Each number is 500 + 50 x the weight over its row's rms, rounded and kept within 0 to 999. Layers, rows and columns count from 0. Numbers have three digits each. The size before them is the row's rms in percent of the matrix's.

# layer 5 MLP gate, 1344x768, rms 0.0597, rows 711-855, columns 96-191
104:483579499548480594578529456471566517480527459425539500523494450495466492426483444458437550425549518568576422572550506537527530468427413564548499489441555431522492553479565535474531500496544522477407485464446448531439481455569447523477473507459480453391553444508507543520556569478410450463
071:497509569498522397510461413484452502464482505531521558485493506597562502468492477539399537483404456577474444495498556526481526486620567483506499552464546450553474570478523468453541574463479505425502453433503580580523510505612497480504514596524457528568502460513541482482469518412533525465
092:459478396559508540526389551531474472529492467500446607525463511458511509523505498393436576531563437503592427543502478422484501395490441499511363542555548584378558451490559599449511498550438510512467495509453501524452423527503530524391514542499457501484534545448476471525479553520471495443
092:562442513532456385516574503500487500487482547539477383418510587557564538463442553565467519582444394438486444533498510541578438482450504570475501571457469515455460463366486450577482515489489563453531448515509553555532512507522460451457493517469601517534532437563500467458447474472606529518
099:515530491483496490425479510566503514435507511494483511452474569451554549471517544503480505484496534498520495476488475477444570457549547532456323381578525482555477473393567477493492527480567533580542449516440510542574602495594456421462468532559498535556447400429474520482499487383589486415
094:390468501492469448494519494479511414421508443547495490450507513533502445489554550498503430467453509534523461510415532583438470435495481515555444508519514470518518535487510600466418501478452595549454518585571473503449545485516502540596487491509450427518522450493518543541495423432523513479
093:393527518587405518481485514400477511486461615492527548605548518574464521507512488462461487509477424432614511441505589518551523611497533559525562437400537495516502573451524490480458504531534482555477557552478444510479437550424521537519535471505480444483539549451550491508496506522513554607
096:535541512499529484575398600535498431503514519507531501520530361468464509610546490476492491574512503497576463435475470548458544493486546550506517516574484391550461597498423502484595459477521529557498546462420459543528496564481431418540473413402530513440524456497446430564501482528496479526
101:496531480537516485408389470446542422532429456475491484489479533389531481606451408472492435552591479489550526495526543533528448520554461496504482479550526430515407502448472461547519558511547437451475506535460454478491527524435544537540512464571451596524527486420501452531535435504518547482
109:533516438496390505401451550537497543441542528472443447503472506518515514503551440526473522511459411457465589495534493501540540531435528458477487554539554528457492608474430591537425419448479504544522519504483504496510510501446542401616462550550504494529547523498528549448511534498517511480
095:465472462525618531490510457552581457506484454470570496453511522446485484513611491471586511442517394525515488459465510535534467566511551480571514572486488427563536435488619479415493431429465478500551542529518497478524518508507518536495525482470552409473508467438504445545561451421421535374
107:449486487536478487479437485531441573480518456484469464580623533473527572355418478535597467538517483441387505539400499560446454595532499446462474422552476446564474445434470488592571422456488409530556436520491521513389487519489502526449490450370465558578517523574429558413554490503442591474
106:410484516497464522467570521481518493501528447468544477546491616598497482452540398472492511479612558506465481483569435444569473531496604526436530463538534536506504452568467503449577474481571569502561455444474544532461505456526584384502444471496487495482529478543520462417493451510553455489
099:508520501524452476430505582496491558583595508582533477516538570507489534559597420441465480489452467556473479537530437541433516482548510487507528428567480454433511534524582486474546479546473483523475464574538552523505512500517459588582528529601555554427482474538413426483493550397519575458
089:466528514448556617482539521492421539524534564592642571442445544511427487486548437492491529617503501440544519497535509474464514474500607522522420502514467534554495429479538479407537571552474580467452478527521486510481584608456380524464630507543481546508564508508522502547534549510517575442
098:554454402481438515444505532570447597503495576462475422521547527549491538506424474500476513541519517565475563498579508493504507520541503507448477492557483475357528560544568491493418505422428482613494522456437559480430585489547589525495493389500487562510570528505459485443502421477482476414
090:574500481498539465535417478580522449475503464540479524452471482376483488523405507490484554542497402456529528474454470537384475566506454558434459485587436567467549524526411578464450449469582435586485513521513527503522478598524406555507488423501494466569528505456463534514531483482598499477
100:513560458436506468422558565494533522472501513583431565494549486532438500457515600396386496428515629464503440445533374471491438561600484435561520490536457559556439457505492511492502520521529601515502580467564471501425634419589430464574491515527559467477577501484475529555488581532467603468
101:467558611502529542470471500539418468570479481469585527535417531512555467574541501489435485488487526521454528495532486573595527553524488538503504447464512436465403549572486377575439430455467551564502469544497424544494482538509452456580490456485481519488456406575483520510451539459495515449
100:473536399551581526481455463554530484460535466429552464524515477433591475539489498400528616572491532571458545485514524504516511563515530494523478507456522504461483537379477503505504526536583459516529526535560477563488530577535492406476497484438477559462521492561519526484462386545505532471
097:468483480461513459598473477471427460595544551566548512503520656404505504529477508490551549409556507413580441485448445491466562506594502537526535534474557468443516452499571620520493491540546458495549469501436519514447380444551444473429616512499527451472526491611424449551509430471457531450
103:454406532519477541486457446582374472507558558501471437498497524465508465584512525475448612432473440452431480566483445568402557615427477490428477455456439477608600486581558545573456491545510520498509542545488566578508486480481431528466494520426532521515546521473548484517476441453451573510
101:520435565552601494499452395496563414487456563484555468507506544526525549458457564469534425598549615495546450504462474469453488452475576603407496488564413588454546458523507523460487486529526489426511523571527582588523554505520469446490566514562573489386504499524493502529548470376462465464
107:629525520487487477554470438424585566544462547473426471602599593395511550464502438481533454581555506529522509489468530479580483505534407500553498519415605466494510586518458516539533501520457487442509505585509484478503515580445464539507487502508547498492501477490534390498429496521475406573
104:491437522505493451524563519503377462419453430464517468547520467429514594456488491517493584502583527626510402511562428518509513510457484495535581451484460467506528514459478516482478508569469501576559592627528397564573571586459517475560449478419534472545411487534419467588493472489489456559
096:543549448540350525514426509528519520505449546544488513578534516519536498425507545436462441452474471543346462532567443470487538463513433413500498417472507486563468407566479504470548493491367536526458492502590595488562569475527544555484519527515526496499496445407449552462453446447611542466
090:555610527504479389468455452463612441414546474485546443464524517520507479566628550491539534463494557526459472386523489606526542624536546574524440413448445473595477537543534472534508458566526484503545511507419542430448477508439459414466470569620546550531493461535478487371462496543494488496
080:492478527485532492513534634468525519486525603549397557603417546498561461542432397468503459496501504438671480451525584539591513576436435378432470500491470552486606477526453489489526499489550530516375507464438468458456570498514522471486434423406468540428432424536581462412464540485495591604
094:494390453441433484529477522531619555527505516556547519447498440627501437467504426465512485529479580505497496480457463593411518422558615562482498488416499475515494454470442563391574574556514514418505617453494599505526510500552524522568482547459462555373580551537539562512533424533561440475
071:549547577560534496544441510514533504343489512532443469486522602530525542518517501518520512498511554472492563467493464457464520502502537464441610498541527594365464508432576506558440498457544561472445527546506519521430422523557573531380509467431475491581515450471453448461435460511613522407
104:491565459433439578539558477489465501564532500469472518529511503516553441509478492419550600429508478524515435497542537536453500451630500563379484467464469489587474443420455496557483473466543497556446452496524519490536513467531397390473560545491487513534605469558418479370517526547445492433
100:559480474461550508481517528467550434521477428467410445472432506553587438501394578461535481499531477579478461465429550426482484507489510486511532467452512493484555406517416524548558490569472610543470505488622481493496498520524507536540446507546494482516506483507475542494571497489499501465
098:529456527451551437476597468580567436446457590390502600393486583453483507477515457568420500426525549534546563467572539514402523495514519573491520548510464426503470497551506569573459523509516515486448495469572482535530491505504450430465484519532445651486521465434550624579562480538479569415
111:481600528522523559553461459485578596511509527454554504404485473500537541528462562400551493476563565472407544403487582454450457493397513503549491477489414561451464537489396522535517551497423503462464477470579489428444423511438475482489424413476533498506460530481488468439444565623429549494
113:493482542551501516365463496588487532565575453530494496523510579490482471430531603468418496500475410519595439573465533466508544500468509513589498458535538459542525457490558545433465440556588466424469527505466447514539481464476463482479547514499414526489519546529495523538520480494468442511
101:431504512446523496467482546442467526480498500510628518356475545498479575575526560519450489436493463534436531586629504563615438393387547600558468490499514507554474510502531457484491467481563483454438599530538622427628509493548473534427526551554520525404484584429522460567490577571527428452
102:486416552466527624433464425619425505582450499451501448461548622500610617515505388525504470446453588521492482481549491544470569561436488499568548466428556420497446550510507371570486478428503606479512453507503462454562566488465583552522535454447458428417489574599438474450535451386492441555
098:557503461548484628359471566511478469413423423504516506519516502454533509383388480461448499521469505541612612532512468424501538661445507466569608415513547466523470482509432491476495475507478506495512483488386443537472481442389507428527502449547483535429528433589488541565555458436537524369
025:487401382522505509520535524410488376458535450538464511528479440524578519529532453464462442439573527445527478466486470566494499504582511435456422620544516516377437549532551479497469469478523536581584484560549616422503535568492514530475543545484485497491515453514445558549520518450474501487
091:524532558501534575566503514612569446510468540513524481545503500521520537449492507563487555434455459479546505440514479559510495457499577533506494450509448483528658496456539513520384526558484475461485531464483451643434528509502493482477498448543565539550467502519533462417549421510522472491
096:610566489467550557453451505464537413518488483445563528419421506502464455550540537573417461478460499490496508475505549513515539588509479460472482433566602501619428502458466525560533502468487508461517410482513516500469624503477452556514562444555457463473502537511534556496538433521545435434
104:469443502519434422594447530464473487437567523463529558570492421582471483579516568398526467551485540500468526483497555505412459551477638568518554414412532513517577461539499482515551505530522451463515489547482508506438479467414454486507477471605458524542549528440482473377520479509552473427
109:480520469549521536488509560525538574574443478528469569491425490450542502451445494525538551551478510477476514506521377449519508489537535547471475494485480549501560595425511570548455502537512533435524576542551536568463495460479511351572501549416474556463499447479478392474479487583493476506
103:433509494566435460515466575528506587533561526522523505539431446465510543440571512511489387539439481459473553451496591591486511463533558512462458519534536403406585535465437534567531464481444453527552469512569512615475513508367475438545455465512533552563499521524435457574505505526556486463
099:469459540458434465421516440559394511635548496505477554490528557401521474544607450444448522434390402499489429461471511398530472480456546477555412547484543611550514550498479532509427525434562387586449504482534443499566491490581529530555523451523432553556469490539516442410493484462611504444
099:489442475591555590564560482455496541429507538440514494518483493380488495461677594560480491402530542411502523457599555439508535520495518508463449550372433578513483555521488586630451495474472532523440555545478467466470548487489404475474515485480531444507519511510528405434546502488424485473
058:490533621464446491483506507513487531516509449459606435540455414565506494483489574544499439554484528523437443571450450532548519542480517461515500559479518530491534570423569524486459507467502551552592564472489535521463541502411500494493429505602407516486483505597516397456554471560448396515
116:475518490522476495434539512454454466503566533510496594520496538600538460505508476398483467576466428576435470502572573546490535511507476459492485493449445530452493499543499485478535556498451534473443518455514485510507499473478437572586584555461596451439508512489437568522534530510510552478
091:559555475423576451459493479489493489470445515574549545466516441595510524520643502600396470467530409457510454480389485465583513522578633424478487445497564488538479466534529495461625422430539477519431530468522505426504508492484490437601455477456515455504455481505433476493515561502464461522
075:448510381470548478510441399552436454486565452587610524483484472469545507462537523481581470456509498460477521370460484491382440458472553432486486523523524495532567526413490608447541484445499512441487451508501476561459541444581479548497554568550583516524521513370530605453476504573569623572
102:544483478500447537477543540573465517441519491520590525535580520467387480589486604483633626433538536410444530482473495534412505466482601469478486480405454525444545514490548492405467466554516491523495439451533530456468425488499500495534595439449482464527510496512524452504538558456523465490
108:516472493438517475466493441445543517485447406559548484508525484459487434523471419550484574458520495524455557541502457505466497495601434471553432499457494473575532541493507543434480556441513519435500463456536539440481511465505483496583529475488466522491555420513486581482560438500562527463
102:525442515438520464509507521470489465487452496523551561500513484465474486514431476457534460516499513444442486440541466547542497494510414463500484494519504499572573578578462369445474508479543582433476473448557376513515397523550503508533571484474555540494507486512488422420406529561503479539
092:569541468520509520595487402461480582490497433498469470450560490526451491468487549495515512467472537471483522430497544423525581538490407621499516463497397505470439515499596488526503521554475496377449594536559461458494567460453589510477554521555475457476513570653508526449502491578539527538
104:475477569514515477488461540462549428580461502485477490497513465409503519388480500475519520531510576547534558437370484580475489542487413568579542524509488581471424540489561498459589449415539441470582531497493597568503456417552488551500561487590482502473397539540526472515554485491518464456
096:490515574504458516488458523524511499577478546539429518427504463575522455515589469455588384535525484524510494461491542528532536548496573540446393466571436490529477558478493472530536488491589542509512384574511440519427537560500532462558462593544414509556528518529432551616445452465550489518
099:496503524558529530502597580524552593463498563577589491467546457403564515533636462479563384456544511448520517471579556534405406537477565464531508477444508479596567480412547429469369452496548574526505466514488438582465541458552427555416505466506515503510492539527477492429675441487460512557
096:519529454481445499553529493624518421431540503496453484502513501478601456576481557499452450477505580462407496514525490536526533586491490455489528431531511431554517442498448500513508538497482445504548459551529446602486551517584516457510547562475634480537478516520409533498450429573471568535
107:577437520571457444452468488517554551565501528479423545484471532446525522472457628494539539467530537486487424427451637486486506587334500420504530463531506439510509592536456463457564451537562515426399474468558456552499531490525513445577457496478530423484485479444522476527603479504479581406
105:580531580536487526497474541497581476495459471592534538452451513573460488437544428427565510428568464567556359532448588417500517497415497490444488477539474475489466482369404511560468453519517508499486565507506444534520509479476538586564500445482465536466505455472453506475529527500477592413
093:461429444521469418464520488374572575504584422407568413461443496503498507513443475612510583523516398492491474498530445464466448526522494520527561457581565502490504533484528607490505530445619545417552484458483491522528457491521510478543474451435590476483542422484476406667524418608471435575
103:453523617541442510443566562547470532478455488415490520481473535499517515526644454484540472458589526474501550520496496577464450526523517460616412432469485532573498504492499528503508489585466605503465536481557473385453564555442404558552552475451490532460459437465583541476519570492506550556
095:574527511515387522473545527609536513423382506431526463435492486416496544453538528551611524407458463427456466436409514554487543492516466449578481472463534515468515506472417499488415461460499464558519548531510424534555482580466555488489467537512529556485493473538475524501437485463587501424
103:453509572495502554460499424552496506465466505482516440565507538540509561489437487539435597539564516538616486501519582490600493421578466539506487541430578421528461592434548426413449575563534490489515568513525495513512497463573479461559489631474600526436515491468426537546448493396535637571
103:464510535403454469532603539560438479472485608496410459476421460457524522536533475464467448475520496557460440539492503528432509437489490491447516514605457520549543456391443517648509569451498465523439553564515563441501429471497538491494436510458491476436470463467501566472450450528555628501
123:485615498506439551514507419496497601414524577483543520583441383477578531470423595483477523475509508510404536451467517431438534519507507511556411509426535492446500551552504552510428473439609468490504466447531419518603576533580470467533489467550459493476503509474528513591540597431545560487
107:503467517507426475434493558515519438565640444617555465462526612478597586521575459406538548564525457513535474483541526548441461484424500454439596477484467535503548583506489478538481481427470566484436607551458473522393438504528501469486504464517544495526504577580442411502494495548459431559
104:472553549552459548391564526498505548464457530437433504415520573484518439493520547466654537476562519461437486447505565539533508497449601467530468536538523501497510356520531477438521563503466512496466528462548480471498521545524476432474518441488516548541488479540521572513483555566441485492
093:502451492557601396445514488589552511455489517476474485480490535485576527450474490540449519505429604471508563513472490480478521505533494528456523536567552460518459415493434482521458511459579455380456433548498621492391427569559527407538433441514474453528520454403509507549584570523562502551
103:517413500460465510523523475478449537530504473561449536553618547607547431516502560422558529556569482520432412568442490532511525465523540516560570454470500488432475575533514540471476512443417488500494473493489444497343507472596450468492453484539507542521520494514439503371442469447617512451
107:468549485405542486611507432457419502439437577518577557540513465546446474486571437525474535400487484451493447533432461538598443428480489514520537522459425512478457487553411520554509425480503434494534449506527490555542564484483486514609524534508541577472447506486509486556499403462471446500
108:489453482531485433444527474531551527434552464495588430453551516545481508424579506529541486545475469543410458535465557530478417464490515516566515461516548543606460491507445524461503455489461614524533453461474497506585480518468369425568477462436490544414518484558470432548591449439482453468
107:496488516466392533436429455370382447526517493520492476563501500537332447419447535388478484543470471585561550517526575503566417477446384470495511482546555505434553446509555480529509458453420467477561501493549567417529468471547519543485585462513490544597525562567480506591477515520531473392
092:494424426517421448496535466528456449427485630491512547473543563633420621560551511538519494553499483464593494445441361459496448495539530493502480522368502527485373612504582549453557501528524498452448447543487510473569471424555436515430546552453541530491489450484521484451488461447457487502
104:477489486429508453446475441609510460536404576445482468510451538513494502398570540532557507474484563482481544533548544491599523549527484518539506465434525483492462512559514517422539516568505486449533553509536461510567499392531503507522548515421547475549514460526531536514479515548447452402
104:472480546497577495459481474538617579413529501454489504454447477527449484541508459469429516518491584481463498466554451560468481470539605502453386460481506342522547515531514504479565535490516451564618468476513570503466477441485537542557515481361414519447438530543546521490562496431559514532
093:560556512592418434470469514532440477501507467502449413381510495504490496553482511509521438383590532598420604503517590570518551504439475456464554536516505625459613510446556479530552447510500563358538481444535435496503552470490442601576489526506463489558492543514547496498468449516529515565
105:571432467426487418506448477485578518478384482468490472476444487501487560496469556560482397516535531540386499524492440522498515536530511461407551558567585439497505475408457566543436479523505472477501551411427466548479496523473506436577514462617477527453429535515595497524543508486512465464
105:431442443515477448549523524508485493473470591572560517592563434427462437442423474451553463455518493513481531470538505468529497519460538516519486537556471484455418521452354448498499421540510525477535458479500528473472473587457489411465409524488590434442513494452512446483507453424509515538
104:475555391434526534614471504580547544566494439574545517498396434563467375520520539411523417515473495491579455463501531429460478463452539538579466579489621487542497480485379440462543492535511460463517525430521450533584497513626503489483555567556487401472567486498404439527526432503530471462
092:437475503470538523514520459551431578481500492503499494443455541471469480495451491528481474482540450522515547451484399500522512323539525479370462508458530595570434512523518572472502539480445477477582482467571542450454478440602506470467621561454589542478551531471557542469437414505539477458
106:515457460458561498541516434509538559614541489460357476461527474576577504418526454461525499485534463604489554498483525544438490594483535567554513439511462491551555592513446505557504429443388547402397564535568561459503474549541548469519500438517572565474508450529550485479548459458503462493
093:406537515463516479553499473513473508525501528510381563518473506488526393446557532398497480486451464478500513536553435569467439443551520570559601529519509527548453429449442470591547538476511463517522465490506564425437534449487519480528447468428532484574477555508450374459436552484526477558
100:456449402526510450437479536564493536526558528487523505442532406531459374513462404394566513518550506560566454442527510529440517493430425448531582513527524529569551551410427477491480483443543472463526617502511406525589542496570460490634433521503452581541525451471579553549460506547556519476
097:448459488489479522599435484469540465440465444518519473475494409484564458499516532511532482563531549437562627573469574616523475552485510532450514504567474340510499516461598504572482498581479466527458480477541527532470448557555479533457432470568525581581554567489571554589508483528443487622
101:529491524617574512444494486481476535539419466478475548436522434439539443552534490475473498512578525449499506491525505479488507449536498451555550500576472563503571511536458468475564527518496457502448499454557487539533459503507493471542523476557546499543410466564501546494523483432471500523
102:502499444542493536420462425475551526393462512521502467477564437510423602557507531440537535531568454456561542484561454524500554498498492583478488495520465514501532480434514489464430476491463494544489533524506379593444543445474563477488502417415460536481543491483489550541504463521458544558
107:426532494525519491424556514593554499533521528510401472462480514447456548481455445559558408590555495573557478505364463468421475555500456514441517429515507410611510444491474484520478536564507511468549440565468415476590546474597439524552448493494444454476568531483534501448460567514509565481
121:535428424506453506593551538475449458529505499500489581453447529460497499504462465490510472460508460573439508476610473491366515441553526485498431549500504561441456471481549450427512510492535455522556507448468350532461396497407467493457424454530505534521545481473401461475552503470467596568
104:492479514524467599394460539483434498456457491489476548500507427490480401461522536450465470567523481548431509492556530596459539452489571510474520424451517475474520477501439477427373429503484557416584500534548507543586491415520554565486475531454479511493565536519483515477443528499559463503
097:463472561404572431540448504469506472409557494455418447521500521548522533528503586493526617474496502469472442494508452478544535453479433387529396487516429536495537404478506500474520514575502519538494475486539374572533496461450521521507535514446495491494580447486467521488512400513472519525
094:520548477457475547547427491580527514477439567535593523494432540562428474562402495463460513558551498617450486605482562410488437550554505465375579432436439510582468512437496419513494520517485565506482401500523542499469447495476549483504415549518532443500512555573481463532549426552409565480
101:492474539545507614525502536514511534583514432488513480438590502433463560426510550502455528520436474391490497550536568498589488453489435553532498402487544529423580529506535554554531528547535463546499504363532472479468519565471519449474474576553394502463562560535506593442538484602634453422
101:487509483397499510483429512516464476480493542513481518529495461512479572439511442502424497579464547470509482477453489521525461491524466503408553524500468502468564410452425456409438522589421434537456515510469529552483544416477506643447529472548557568507630479387565477566572416503443443476
099:497511567461491440416471487455523478496472546506616488427470482551510398486435462492428474453605445459558528519554476388430491499493408526561496573483504591526463508591511522477561499472539473541550480430527488537583513512531494510515507586448560489430569414445502607534479548499589595457
097:495435560491557560469428502570512434522483390489571463599452547550472441453545497571551459437528511518502522569564490525520535477455459586549530541458440496550600419419469470514583484569514466494440471506508463491405463495486508535488548517471459494563430505530410486550544486492501512633
098:404438563498520530473483572466474521552504392438472597569477400480539479526467481546553489547545390457484488516580526503585473447421451528492564444515522499528519459476579617474609617546560518528595531563438452518505486507547549533496526496509528445595493468524473484561595480540608483564
105:573438471517543500550482496584453506478428441459496625551552457575492602520482484515478487499420496465523531438491434437480581561443490528439532487518540495480453451491502404490406621494595500457471414492518432616447493488573632519466547405496516538476488529475435538531480565443494505524
099:448440420501573511488536473522568492534506457498537590484490502426548463558520548526524429484479556512397399433393517539523456498546474495479566532470443574509504606503527540528505512569509497485445520503578467435448583507477446508517533357488538572496486471511469526420506572553437559567
086:450570505587497497396519467550468473471460405423455468474539474415470552485476403513558445531436435556600516473551474492509437505456472508490514511423556493489498458508480506530486580484549528571588447531417559528524570528570529447583567629513533576541518466539578529468535576498479509451
099:525479463364483606447531570563612467550532440472523599365532483423487502567493404536395460514532508529441456516525447501473522502529505505474499560498494466575386409525516560540476418471535484520473481508484526593455449414582459485538474472541486509501539477496492452453471527571468520526
106:458566431446540488482437469482476474390477500446529532442401487477461591590541441550527450520469524484497471434456425443529406519518555528459539544584450503617525610613580539394415552552546512495539406427513436487437490464535438445514533459533531543436434581457530547510464501515553503469
112:572502485383540574522499564551481450491525535556512492457486565457591470465422497566487440479490458536459482448636583546456507482437440429539490456484519451510536378402533451478535447460554524588546504560537454483552385486585450525506489554558551532465414470572534536514502446606442482401
099:478556509521604546456526522441512448482502543473371518549588479416451406475548524463555508524535442550398445510529475521472514596598465570467545500497463501489449549504528488455470435392484429479550413509485483580473469523512509496458560395553616550441487501425440477473444543379495480494
109:607486509507458524549482644416541524493519573527460457497447501416496550445467461458476492452442515362502488432453459518528497524582449469561501462527484494521522501430448568463456507561449517460450534481429429492427490473490417487484529612503453491481538539592560573400483414452546572530
094:444503428405454468435469475562543503457476558516561483536529454507523573474402410505583493495487461552478461482503555382480496495454516529507462540525554611548510525486471477521527455468516504485559407440370515555402503483431507529596423451518434575432424545482481585535610543464470480491
098:423470656459627469559564510486533494547450530553446509496562577598487485470460533503494544549466440542536476481496497434524466521562509500527498540474595537491489490526531565456459450455503418463494562496524535432548507619468554480447394530432463524506438500403509536452440519553512481419
118:402504459557447446544513423552503569504441520478442601448495544422475459454480471451482414559533578487531464465459465554486564472455465482551426520524499412511454466449560462451488525568470497476494526510514471471594530481551460539492493410444468521485517510534483478476506464468533471481
113:524494548437660470470541406458548518474504524460552452487471532524537424489511509445526483497528550487384497513491527568454454508499364480427469451504457517588548564461552585441542458494523492645460489520498516496454525494439548527573504479540480419553552445552531462472540508391455544495
124:478412469559528607523540500487488484495457474582604488497494467416494548499519500473418470502471587556545496463473464457558569507532536523504404481450491553519521470576454467400546556517553555462542490474500468570496538480445459491528471560477400542490505462460481496422516524513501498484
104:413554544553528486423454431515517612504470652511480482453475472551470441415551467485460490419482513538546495450457494467430580558509432570532512476505499482464522567376501554491522403448529613466562539481461499551485522446538473537490562542462505504433394462503442449431520508518504492464
095:494500508427515520476544547483549534520458468486461426502489465454515493498458535581631453469535448588515582480626550503559489488437515541527560511515475499466495499352481464487375449415523474540383412558531424473515633577459427544510495463536535497444483492433550524524515529486499515459
104:527529383590520460503480538462431430482513518537587546582482532535552458518574494474420509505547482532578432474525423372467506462508564464471513457454497489479527541487488578530538473513554517459526568490501556480451474383517513530488433423425419439536500415479534518551439496497494480543
110:473428490496540497454618557516443522483519526544504550423507435489459411535531531511490528524539432496509497468439575482535446523508455545491475411530486546500498628507417512449462484467576488553496448480533424500428461478527502456521516464563471419537474527518475469478362396351482513531
100:519413567550503489456496518503510489454565527541522435686513542507476458497562589532403501476545510518483471598428533497506590513434400512429557455569456451487436556512536501440500499453511479457473416457562510497501460448482524478557554476541479531506559477446457425444444578494484556487
099:589467456472525431491498435439547518491500442473489497576357551482510488547522567588533476528445505501467466520476559499468552387513559472564566468619549509575566573518511383549454544558525476565437510466445524508374569463483528413545505443631501471541449390545496473560391565523515510460
110:504483549496456380428444507463430482595581557463526457564513341533597469506529623461477500522615554501403606459501424518470567488518516536549576492447504452511600518561524510463492493512526475509546490451499402490464526531421526523487498532514502434418493500462455555490460482575493513418
098:413499457519486544529441505531573489386511459560537555404468484434481446518481512502445522526545558490551551427535522644469456581455490537469586497514560579471450564458535509482537451480494520510355511504502450498479505440530476434540490495593444592486500476585511466468556534570500461559
113:500508493446488479437520539564513406555433514408520540493561573569575456543488507549631498592504567470517470520492482455499490542606571476568454464548456450507483453435542545552477482525474375520484462445410426505405496569560565517557597476546477518576513505540476507487482481461513496481
101:601537467490432523487478545497432487534519545500525477572547489427517490575373526554452473474480462343523508400495536532441521576495435545545436518501486524595456479578519484584556417408496533449562485434502577475536525523476483480519498519512521494463473503500520526482491464532527494459
114:559568399424471447521426538536505473462517483546526502475446473465527432475519503483471469410536567635454455459444516483600579466422524473529497498460451479455521482459546541504373443467452433518523456491359566493474483456513411552559432485519553521537425503568417533502537474509531611432
108:477511512498513486520515507530448463438460534609517469513531525604517527484442504530496517512471558511393429487522558472499444591572328555526507535440513394506524445424469477490595516578552500385549491482496615635406524463566517450460576490463514529577481574606447522448509515439483585466
093:485507500564513456492456521453505584490475498544499525482531564518483488467592531480601500461503572522578517429558459509531508441453438524548515538607510482526502542565413431526551464505373511431470438490561458430465583443565537546577560550388600596469455468476448544337487563559598508506
106:542508482553558579474459457517448517504591587502524478513544528482460566507421614474383509481569518511477416506464463470512564478452453445387538509483482486505523443385440520523587525458511481381495466529494524451474525397521322474492435540466562492454504471484584526496492484525517495536
098:442579546453562475467502490520535479507527435475476588475438477601492478348477521499485525546467533547497483629489447494560494537597454506498654440459526578503487499445534492466468482479488433460474518470493463604483366484535566540457536489486556447565454468453476505499608483568519481461
106:570518550518499487372391500480552404487481554514434522492496489503488526575460489483491456577470480452459520511400521419507425461454456487567479519477512554554468508403483654543454460534472531547481509466499481517559570473559541492515571435493490422496480451504591475468506442316541517452
103:493511495501571570503532495440496467513476547508427437537518436588551475474516510483441469526481516617519591465393564522564542549571545545500421533525447561412564548521448533418482522563515538517454536442544520539560549482588551536644553496447497524567585476511517554540419421480539447470
101:475459586536477501526569498585532401493486550463529412523490423529430553543570434524536526477463530479411507518548466473454468497535554416545566555455514450637510549442517501508454478479604474490476478518551484495530528576512458452471492604504522520498527552447532506554499459559496507514
092:448391449504562472502421426547499504457437467488523569510446448453485551465431511446404650497528470504418533391441529587533593457479462507482518523382453391486481562487567552494466429534440427531511514573498579490492533397420525499524518584551507569479529376476448573498512548531480447464
103:468495537520489491485432493507374559568528503527562485451524495473511513548438504527392517511442447496537588515483599431414525516515534543480590586478509466436550433547464532533533450537426653497571466425502524465512534532509506488500446500411490573603497562550404437492517509513563453433
104:434465512475536473516454483511523586413542595515590520561485564506470499535457539508538542495516451430541524507504524544513620554473498429465534513464589536443572474497500566473591501490417438468597579523589552582507524411413423398497549555518480520509441477533467474480477435628488426521
074:531522466496463568518535478498480508403575471430438453437475421430461514461471528495473431606507450512451534512509520471522532601583426439479435523495541522482536413497617567507492419458534361523459536521420475535529519436593498475497441496557382513436547560482551365416485576477588453534
097:557456506518447516461520497509566432494511547534455451555530431424399552527442462538543502533615488580447503558481607458393496516602497453567520423375485472505485475490500390592529538445515485506521471563557423569454551518509588512557550529524540599532536477592556468505440422476547567429
105:461525513474466586550529558420500491471447504430454380514498511446499486415555512501492435587494494473520435574432581389577424454502568399517503467447540502561468531501486589525431504454504408463484486559554515508570531616511463503497512465395425478406476516553455526619507418542463494559
089:429539509432447492508484422558373501519509456507489438518455602458511478501495603424550506505484502487539501499572458531442525473584473405580480498465498566457505525573525544461537517489522454429557544408479475535583482577442537604468453479516454352462514485559546438437454418569493565477
089:536530545606536519547438560477565526525448493599468495494525470449480501561464456543424535501441449521507455543566481495483518532508565492480546441608591487482564388478423485512528455479585600451484530472485512494551521408495497516590489509515496521520561482458591514445448460505529558552
105:394451514452467498521495480521597423487523506584521485495504376617497580508565490540375495592468471423500542549549407531381429444501487521504560511378550438460545493502512576501570457466570473496514516464610509535566413530526518610539546438535427545556559543548504545530507520469525551479
105:532482484466441513543538385441524499464478560518446639453482491529527600484524393506548403499509439449539537520477658473395447404448446523399529487563470532503478514459472463524515552531533553510565430413507545424407513449564528538553456453477446559506465494583433548386527484403552495500
072:540441506470464453413577433474521422566421503437367576530484565491508510543508468427493521520532438479474494505525527564515544587480577588468543478638409476515552460469518509421522523496504546533519388398514494441484552500467503474523474483439566501509513594413514620471511499439545540449
118:543514536510525521494499466479521583464587518470351381468492535520469442589503558522542477543551437541508465467519614561457536573422528520475539474529503541548559424522518542518505547496595543416536552501505451530526569499460493568507501443489480469471482576423522517448567525506475515509
098:542512566581533537501485532463547488549437452517536490582569505548440539586523502539469507434450598477533487520505496496452497377466463512588499537436517517554525474557553544577565506539481474517441512542505559553524543496476515503543505509409428420491512581438427527622586385433557485494
110:522498592417539511481489525583555503531510523544571368435402488546448583510571391514497481542534545487483475498476491518518455580415543467497525521520612399458417377426570516472589522407461409465493474508582603458543510525477572570479535481477526446429538477496452418542474472550532501480
090:533500529547558502560542386449470494478540477514442463427412561512560484425485453503491512520501414636498471458495431449501485530554564450487537457490602437505432464414472441499528448456445481520480456625470453508519514571484533477537600543511537455559574466496546468393520517512479493467
101:496491520398396499513477533480545552464500504425530523478373494516441424502516555587450534516413578485465550561483441498456497503466516491464467500472495473536490512501442600393534561457586516474531551485509508552525420498481509481516456539466553487390494425452515506436461445472499425524
101:418499441460457564444429490460424462528513487460634561451475493478436538508534481525476520524593443500505568515566514476547480574545477470492529472530487560575518460488583527494443455419466508403420488492541457461421492482532546467423426449565567564502528510484487512470408391606534448531